config.toml
num_hidden_layers = 12
hidden_size = 256
intermediate_size = 704
vocab_size = 4096
bias = "none"
init = "uniform"
init_std_o = 0.0365
init_std_up = 0.0421
train_tokens = 459800000
Each number is 200 + 20 x the weight over its row's rms, rounded and kept within 0 to 999. Layers, rows and columns count from 0. The size before them is the row's rms in percent of the matrix's.

# up: layer 9 MLP up, 704x256, rms 0.0419, rows 574-577, columns 0-255
# down: layer 9 MLP down (transposed), 704x256, rms 0.0421, rows 574-577, columns 0-255
# gate: layer 9 MLP gate, 704x256, rms 0.0423, rows 575-578, columns 0-255
up574,105,218,213,176,195,188,198,232,160,229,180,242,202,183,211,204,215,187,191,201,190,226,225,191,163,195,219,221,208,236,213,205,196,188,187,182,187,201,189,215,181,182,188,209,212,214,187,200,254,192,196,201,177,205,224,183,200,206,173,151,194,165,184,207,177,209,203,173,216,207,169,227,216,231,162,198,185,207,215,197,192,192,209,196,221,201,208,196,202,208,208,200,173,221,204,198,233,196,211,207,176,213,198,162,219,245,227,206,222,213,199,248,189,180,187,186,189,214,192,195,192,217,179,164,207,214,166,173,197,168,178,210,194,204,193,183,229,174,234,197,242,192,226,194,181,174,207,191,220,207,238,230,183,182,207,220,187,199,200,185,201,219,191,232,184,199,185,178,230,227,181,199,183,238,210,216,183,242,196,190,157,175,224,184,179,217,203,215,198,210,191,202,180,196,203,191,178,158,233,208,229,220,198,229,228,178,193,205,211,238,217,226,202,229,223,195,234,190,206,218,186,182,209,184,161,220,211,174,234,183,177,210,211,247,211,208,208,208,232,186,201,202,220,215,224,187,172,226,226,183,209,220,222,172,185,198,215
down574,108,217,226,202,183,215,182,213,214,185,195,205,186,220,198,190,207,153,227,222,180,181,179,214,142,227,183,200,261,239,186,227,172,199,205,185,214,175,225,204,221,206,204,170,212,190,206,206,198,203,199,217,205,210,189,162,189,206,193,193,170,177,227,190,182,217,235,197,198,188,195,186,205,218,164,179,186,183,203,226,207,163,192,210,177,229,174,199,200,230,206,189,220,211,193,210,224,183,192,189,220,211,152,203,201,239,206,232,194,204,205,182,172,190,190,217,220,209,207,240,192,165,227,196,200,223,244,178,208,203,237,196,172,203,185,181,209,257,163,218,197,203,210,237,200,152,205,231,196,204,188,178,188,183,228,163,175,174,200,194,237,191,213,250,248,186,209,193,220,218,210,207,198,202,178,180,193,171,229,208,231,192,219,201,192,195,193,189,162,217,208,209,220,202,224,192,224,183,181,216,193,180,228,212,223,210,214,176,192,220,181,197,219,203,199,202,203,223,209,198,189,219,185,223,233,223,181,210,199,189,199,191,221,206,210,157,209,196,223,206,219,175,223,211,200,208,195,178,201,210,185,196,188,201,192,181,166
gate575,097,210,198,181,202,157,180,190,185,199,190,193,181,177,212,177,220,203,212,219,209,206,170,181,232,196,198,213,209,173,190,203,207,197,201,219,232,158,178,184,209,221,148,253,199,207,186,199,190,201,213,198,209,219,172,199,165,189,226,170,216,177,204,222,184,173,217,208,208,197,214,214,187,185,194,223,237,214,173,212,198,226,187,207,233,167,215,150,163,180,214,204,182,232,186,217,179,176,229,222,199,194,197,213,226,162,177,224,175,187,230,175,232,198,225,216,224,212,216,230,221,171,154,205,231,179,207,194,191,195,199,190,173,172,201,196,207,186,217,241,207,191,241,233,194,165,211,184,194,207,200,182,197,224,183,213,236,184,199,188,181,187,179,199,223,168,206,181,247,191,198,187,215,197,201,220,217,201,181,166,235,202,206,192,211,222,180,189,223,217,189,205,209,200,189,148,223,184,223,168,204,200,205,206,183,206,187,204,206,176,189,197,183,186,210,171,200,237,195,186,192,215,189,192,215,210,196,172,193,216,208,183,214,180,236,191,194,200,201,198,149,201,221,177,162,193,188,215,167,178,223,171,205,200,187,225,200
up575,094,208,199,206,177,218,201,183,230,204,170,215,192,199,200,181,200,218,188,185,225,197,218,226,234,236,200,199,174,148,204,209,226,192,204,210,202,216,192,199,208,199,208,204,194,214,203,230,191,181,209,193,209,185,188,190,209,196,221,221,216,196,161,240,227,201,213,258,209,222,181,173,205,161,178,217,181,168,224,207,215,198,233,208,169,205,207,213,202,207,217,193,196,182,186,217,186,196,210,205,151,214,186,189,183,190,210,158,215,209,215,234,238,208,187,190,237,189,189,203,214,205,222,208,205,234,212,154,183,213,196,184,186,196,211,184,196,166,238,197,154,225,193,204,250,192,217,202,205,200,198,177,153,240,199,193,237,190,163,208,191,208,187,200,190,208,209,158,206,184,202,210,181,179,227,195,183,194,183,200,223,232,173,190,179,240,229,231,206,208,210,203,192,177,196,167,179,192,212,179,206,218,157,205,157,185,221,180,209,184,218,205,228,206,239,229,177,231,162,186,179,179,211,183,176,197,182,189,213,229,195,213,197,197,191,192,168,208,179,189,194,178,185,188,210,204,203,203,208,166,211,199,193,158,225,203,186
down575,095,214,201,177,203,171,169,149,183,202,220,185,201,181,190,224,229,202,223,194,217,225,191,215,158,186,199,189,221,204,178,197,184,196,180,216,204,160,215,197,210,213,201,189,209,198,173,161,207,206,184,214,193,230,190,191,197,171,225,217,184,203,194,183,198,195,194,188,230,167,227,230,179,226,187,173,229,208,169,217,153,199,162,181,211,182,212,217,180,212,188,218,233,203,197,214,203,219,211,189,246,182,184,229,227,200,197,213,207,192,213,167,196,221,200,221,181,194,235,195,216,174,187,237,201,187,201,239,204,208,202,224,212,166,221,221,197,210,208,201,212,169,186,211,162,182,191,161,196,195,234,203,219,214,182,202,197,209,215,192,199,200,204,199,220,184,197,174,211,190,196,209,212,226,183,197,230,253,193,184,177,206,220,213,223,170,173,179,201,202,191,191,200,171,212,223,193,225,190,229,208,177,227,202,179,209,161,197,182,195,179,178,183,173,210,202,222,208,237,198,189,209,203,221,238,247,216,205,186,204,205,163,239,213,188,154,232,188,233,176,184,187,231,195,193,197,208,233,170,206,192,210,222,207,195,156,167
gate576,107,189,166,197,211,194,208,195,179,198,190,227,198,189,200,212,212,185,165,238,169,222,187,193,171,238,212,168,212,159,185,180,209,189,171,245,191,209,187,206,199,195,207,196,198,179,179,214,197,180,187,238,198,196,204,171,202,175,219,180,194,173,197,203,197,180,172,166,173,219,192,203,206,221,202,155,204,221,212,181,160,188,218,229,172,211,204,222,198,196,222,202,167,208,207,163,203,209,215,186,195,177,214,182,212,209,199,205,196,218,179,161,152,192,221,183,184,195,195,200,173,205,204,196,185,193,191,157,175,216,228,199,209,184,189,201,181,171,193,205,174,203,235,203,190,177,193,196,207,197,214,206,221,199,213,214,181,216,178,198,189,197,219,231,190,188,173,207,210,219,181,181,211,192,208,259,171,197,197,184,228,167,155,187,196,198,206,144,195,180,179,202,182,246,191,202,194,190,222,176,161,203,198,218,202,196,202,219,208,183,216,196,180,173,231,185,177,213,161,209,224,225,211,157,179,181,212,215,214,189,236,188,187,173,200,202,209,169,202,206,205,208,225,179,181,198,243,196,252,192,193,165,220,233,172,182,208
up576,101,192,232,186,204,200,152,198,172,200,207,178,234,186,196,173,235,201,208,189,177,209,234,182,203,188,201,221,205,216,221,211,209,157,191,162,212,201,161,218,222,196,209,191,217,187,209,197,194,200,197,210,212,193,211,216,194,183,172,214,198,205,181,226,166,188,204,214,215,170,206,227,221,188,220,199,186,206,195,164,220,211,211,221,190,193,196,200,209,180,186,204,235,186,179,187,184,223,209,210,184,221,182,244,191,215,163,226,206,203,225,207,184,200,216,203,189,182,188,227,194,179,220,189,191,151,198,186,193,213,191,153,175,206,205,232,193,202,227,210,178,223,168,200,219,211,197,161,201,179,228,194,236,228,189,179,191,193,210,223,182,197,231,199,239,210,247,180,231,203,205,226,240,209,218,187,201,215,180,212,212,197,210,200,216,200,213,194,217,251,203,202,204,213,217,202,199,185,177,213,198,193,189,161,202,169,189,194,230,225,159,181,216,210,194,200,197,198,229,211,236,222,200,234,215,193,215,243,203,194,207,177,221,200,230,212,174,239,204,197,174,152,171,154,187,184,183,192,175,169,194,223,171,179,156,197,193
down576,094,247,208,192,208,202,204,186,206,166,207,224,195,190,169,205,193,203,175,212,207,199,191,213,190,200,224,196,162,186,198,189,174,234,245,224,187,249,172,205,192,190,173,203,192,224,156,196,218,216,207,210,165,173,200,202,176,213,232,171,212,204,221,185,218,208,211,214,186,212,204,175,188,195,168,203,236,175,217,189,203,161,225,223,230,223,208,202,212,213,219,195,204,195,215,207,203,201,195,216,214,181,235,189,204,213,213,215,206,210,221,200,151,177,174,216,203,217,221,224,196,205,209,188,188,225,189,158,183,230,206,222,198,216,221,184,215,194,193,186,206,192,214,189,195,208,180,203,182,193,168,216,184,234,185,224,173,212,213,221,209,196,180,218,217,198,186,197,183,192,184,173,202,181,202,252,206,229,214,183,152,166,180,191,213,198,180,176,173,211,196,210,198,177,186,171,194,196,231,162,192,230,232,207,232,239,184,198,144,164,229,184,194,200,200,193,188,215,153,184,191,188,183,162,206,221,193,206,213,188,220,201,230,212,237,224,173,182,224,217,206,218,219,230,186,199,213,192,234,189,198,168,215,195,209,235,204
gate577,100,192,175,178,197,208,199,188,201,208,196,187,205,190,169,146,200,197,212,183,215,197,175,244,229,176,215,207,206,220,215,227,195,200,145,211,227,210,197,192,210,189,209,198,201,175,221,225,185,220,184,237,201,178,186,209,234,225,201,231,192,187,210,217,209,155,193,186,191,192,204,194,209,182,212,201,238,181,188,212,177,199,177,250,221,214,212,213,195,214,216,217,226,216,210,224,182,197,204,171,206,213,203,209,163,183,181,204,215,207,202,286,214,191,196,199,194,179,208,182,168,160,184,212,199,234,187,198,227,175,210,205,201,198,215,215,199,164,199,186,224,214,201,207,218,178,198,177,202,209,204,231,205,182,158,192,223,178,190,185,202,215,171,219,203,184,169,196,252,178,202,220,197,227,158,202,193,202,174,184,219,185,230,195,228,204,206,215,161,201,211,228,191,183,210,244,225,214,227,181,212,194,203,210,229,180,205,189,185,183,222,195,216,179,217,244,220,219,167,198,155,208,197,208,186,196,207,177,197,209,189,193,202,184,201,176,212,196,215,179,211,169,183,205,214,206,211,240,167,186,219,228,179,217,213,233,203
up577,100,173,180,217,201,190,191,205,214,173,169,209,230,177,183,202,230,183,213,227,195,211,201,198,234,194,194,176,188,190,173,208,222,222,193,205,206,196,230,196,207,168,215,212,195,172,170,221,207,203,207,219,159,207,203,221,180,181,201,254,221,237,199,187,194,209,223,192,211,169,174,217,167,179,205,205,172,170,201,214,205,178,215,179,186,176,178,208,184,201,216,208,230,249,199,201,194,196,174,215,203,205,207,226,216,213,184,206,218,201,213,224,174,205,198,174,238,216,193,205,196,200,200,216,205,158,232,194,209,170,212,187,177,245,207,178,227,185,191,217,191,236,187,237,206,210,215,217,252,212,223,202,174,196,173,205,180,184,196,225,206,209,229,280,183,204,179,178,200,191,202,206,227,214,173,174,234,233,220,182,200,164,235,218,175,241,194,195,197,194,210,205,203,202,196,210,169,146,213,178,201,220,237,185,201,202,222,182,199,162,206,200,213,215,184,186,173,201,164,198,194,190,194,201,201,214,208,200,221,191,200,207,175,192,211,208,204,191,169,237,189,222,180,194,179,217,195,182,200,245,195,200,181,204,184,199,203
down577,097,208,181,167,207,247,219,206,183,181,176,218,195,184,177,146,204,199,186,190,200,201,196,234,175,195,193,168,245,208,209,245,189,177,166,204,208,223,193,169,209,175,192,238,195,195,207,203,178,218,215,208,217,168,189,259,189,221,199,179,186,167,217,185,189,163,182,177,216,197,201,217,196,227,214,199,197,218,173,199,193,208,211,207,186,219,232,212,197,212,221,207,191,192,237,214,210,189,230,205,195,241,218,192,202,218,204,199,221,234,193,202,207,222,209,186,224,208,228,207,214,199,204,190,209,217,159,212,235,223,150,207,212,188,181,224,230,205,199,200,186,201,191,205,206,184,240,209,157,224,214,227,197,210,145,224,219,238,193,199,192,199,221,199,182,199,230,220,212,183,184,237,201,205,192,205,180,162,202,177,184,237,203,211,224,167,224,236,197,204,176,207,162,181,199,259,219,205,193,191,210,179,214,203,209,203,219,213,189,196,182,205,205,181,220,232,222,214,220,214,215,214,246,217,197,214,215,186,206,212,201,213,171,214,201,183,204,219,203,197,185,189,217,220,196,181,229,227,186,187,202,208,187,188,222,170,192
gate578,102,210,230,187,224,179,217,237,173,188,228,211,220,225,177,218,176,188,241,186,170,210,225,210,211,209,206,217,201,208,207,196,224,178,216,237,159,170,175,185,193,208,195,182,196,203,214,208,206,193,203,217,174,161,165,211,177,220,202,202,225,194,196,241,191,206,242,193,177,249,204,183,194,210,214,209,198,200,209,223,175,207,190,196,196,249,203,234,206,221,214,216,163,154,189,218,174,202,217,167,228,180,204,188,205,219,231,194,205,186,231,192,193,179,217,166,235,208,197,204,218,196,186,188,210,183,185,211,221,195,216,210,152,185,235,208,222,189,238,222,180,199,227,189,185,175,217,195,190,217,215,203,217,204,195,201,196,180,214,166,187,207,161,178,187,213,220,193,197,227,177,201,231,202,227,199,230,180,212,229,201,207,221,187,176,199,245,217,186,198,202,199,201,211,201,204,194,217,196,196,231,194,187,168,200,154,223,228,216,211,217,170,203,174,234,208,145,202,210,213,229,198,215,204,195,196,188,192,193,161,207,221,225,174,218,193,201,213,179,182,207,227,220,187,156,204,224,180,200,213,212,203,195,198,226,168,205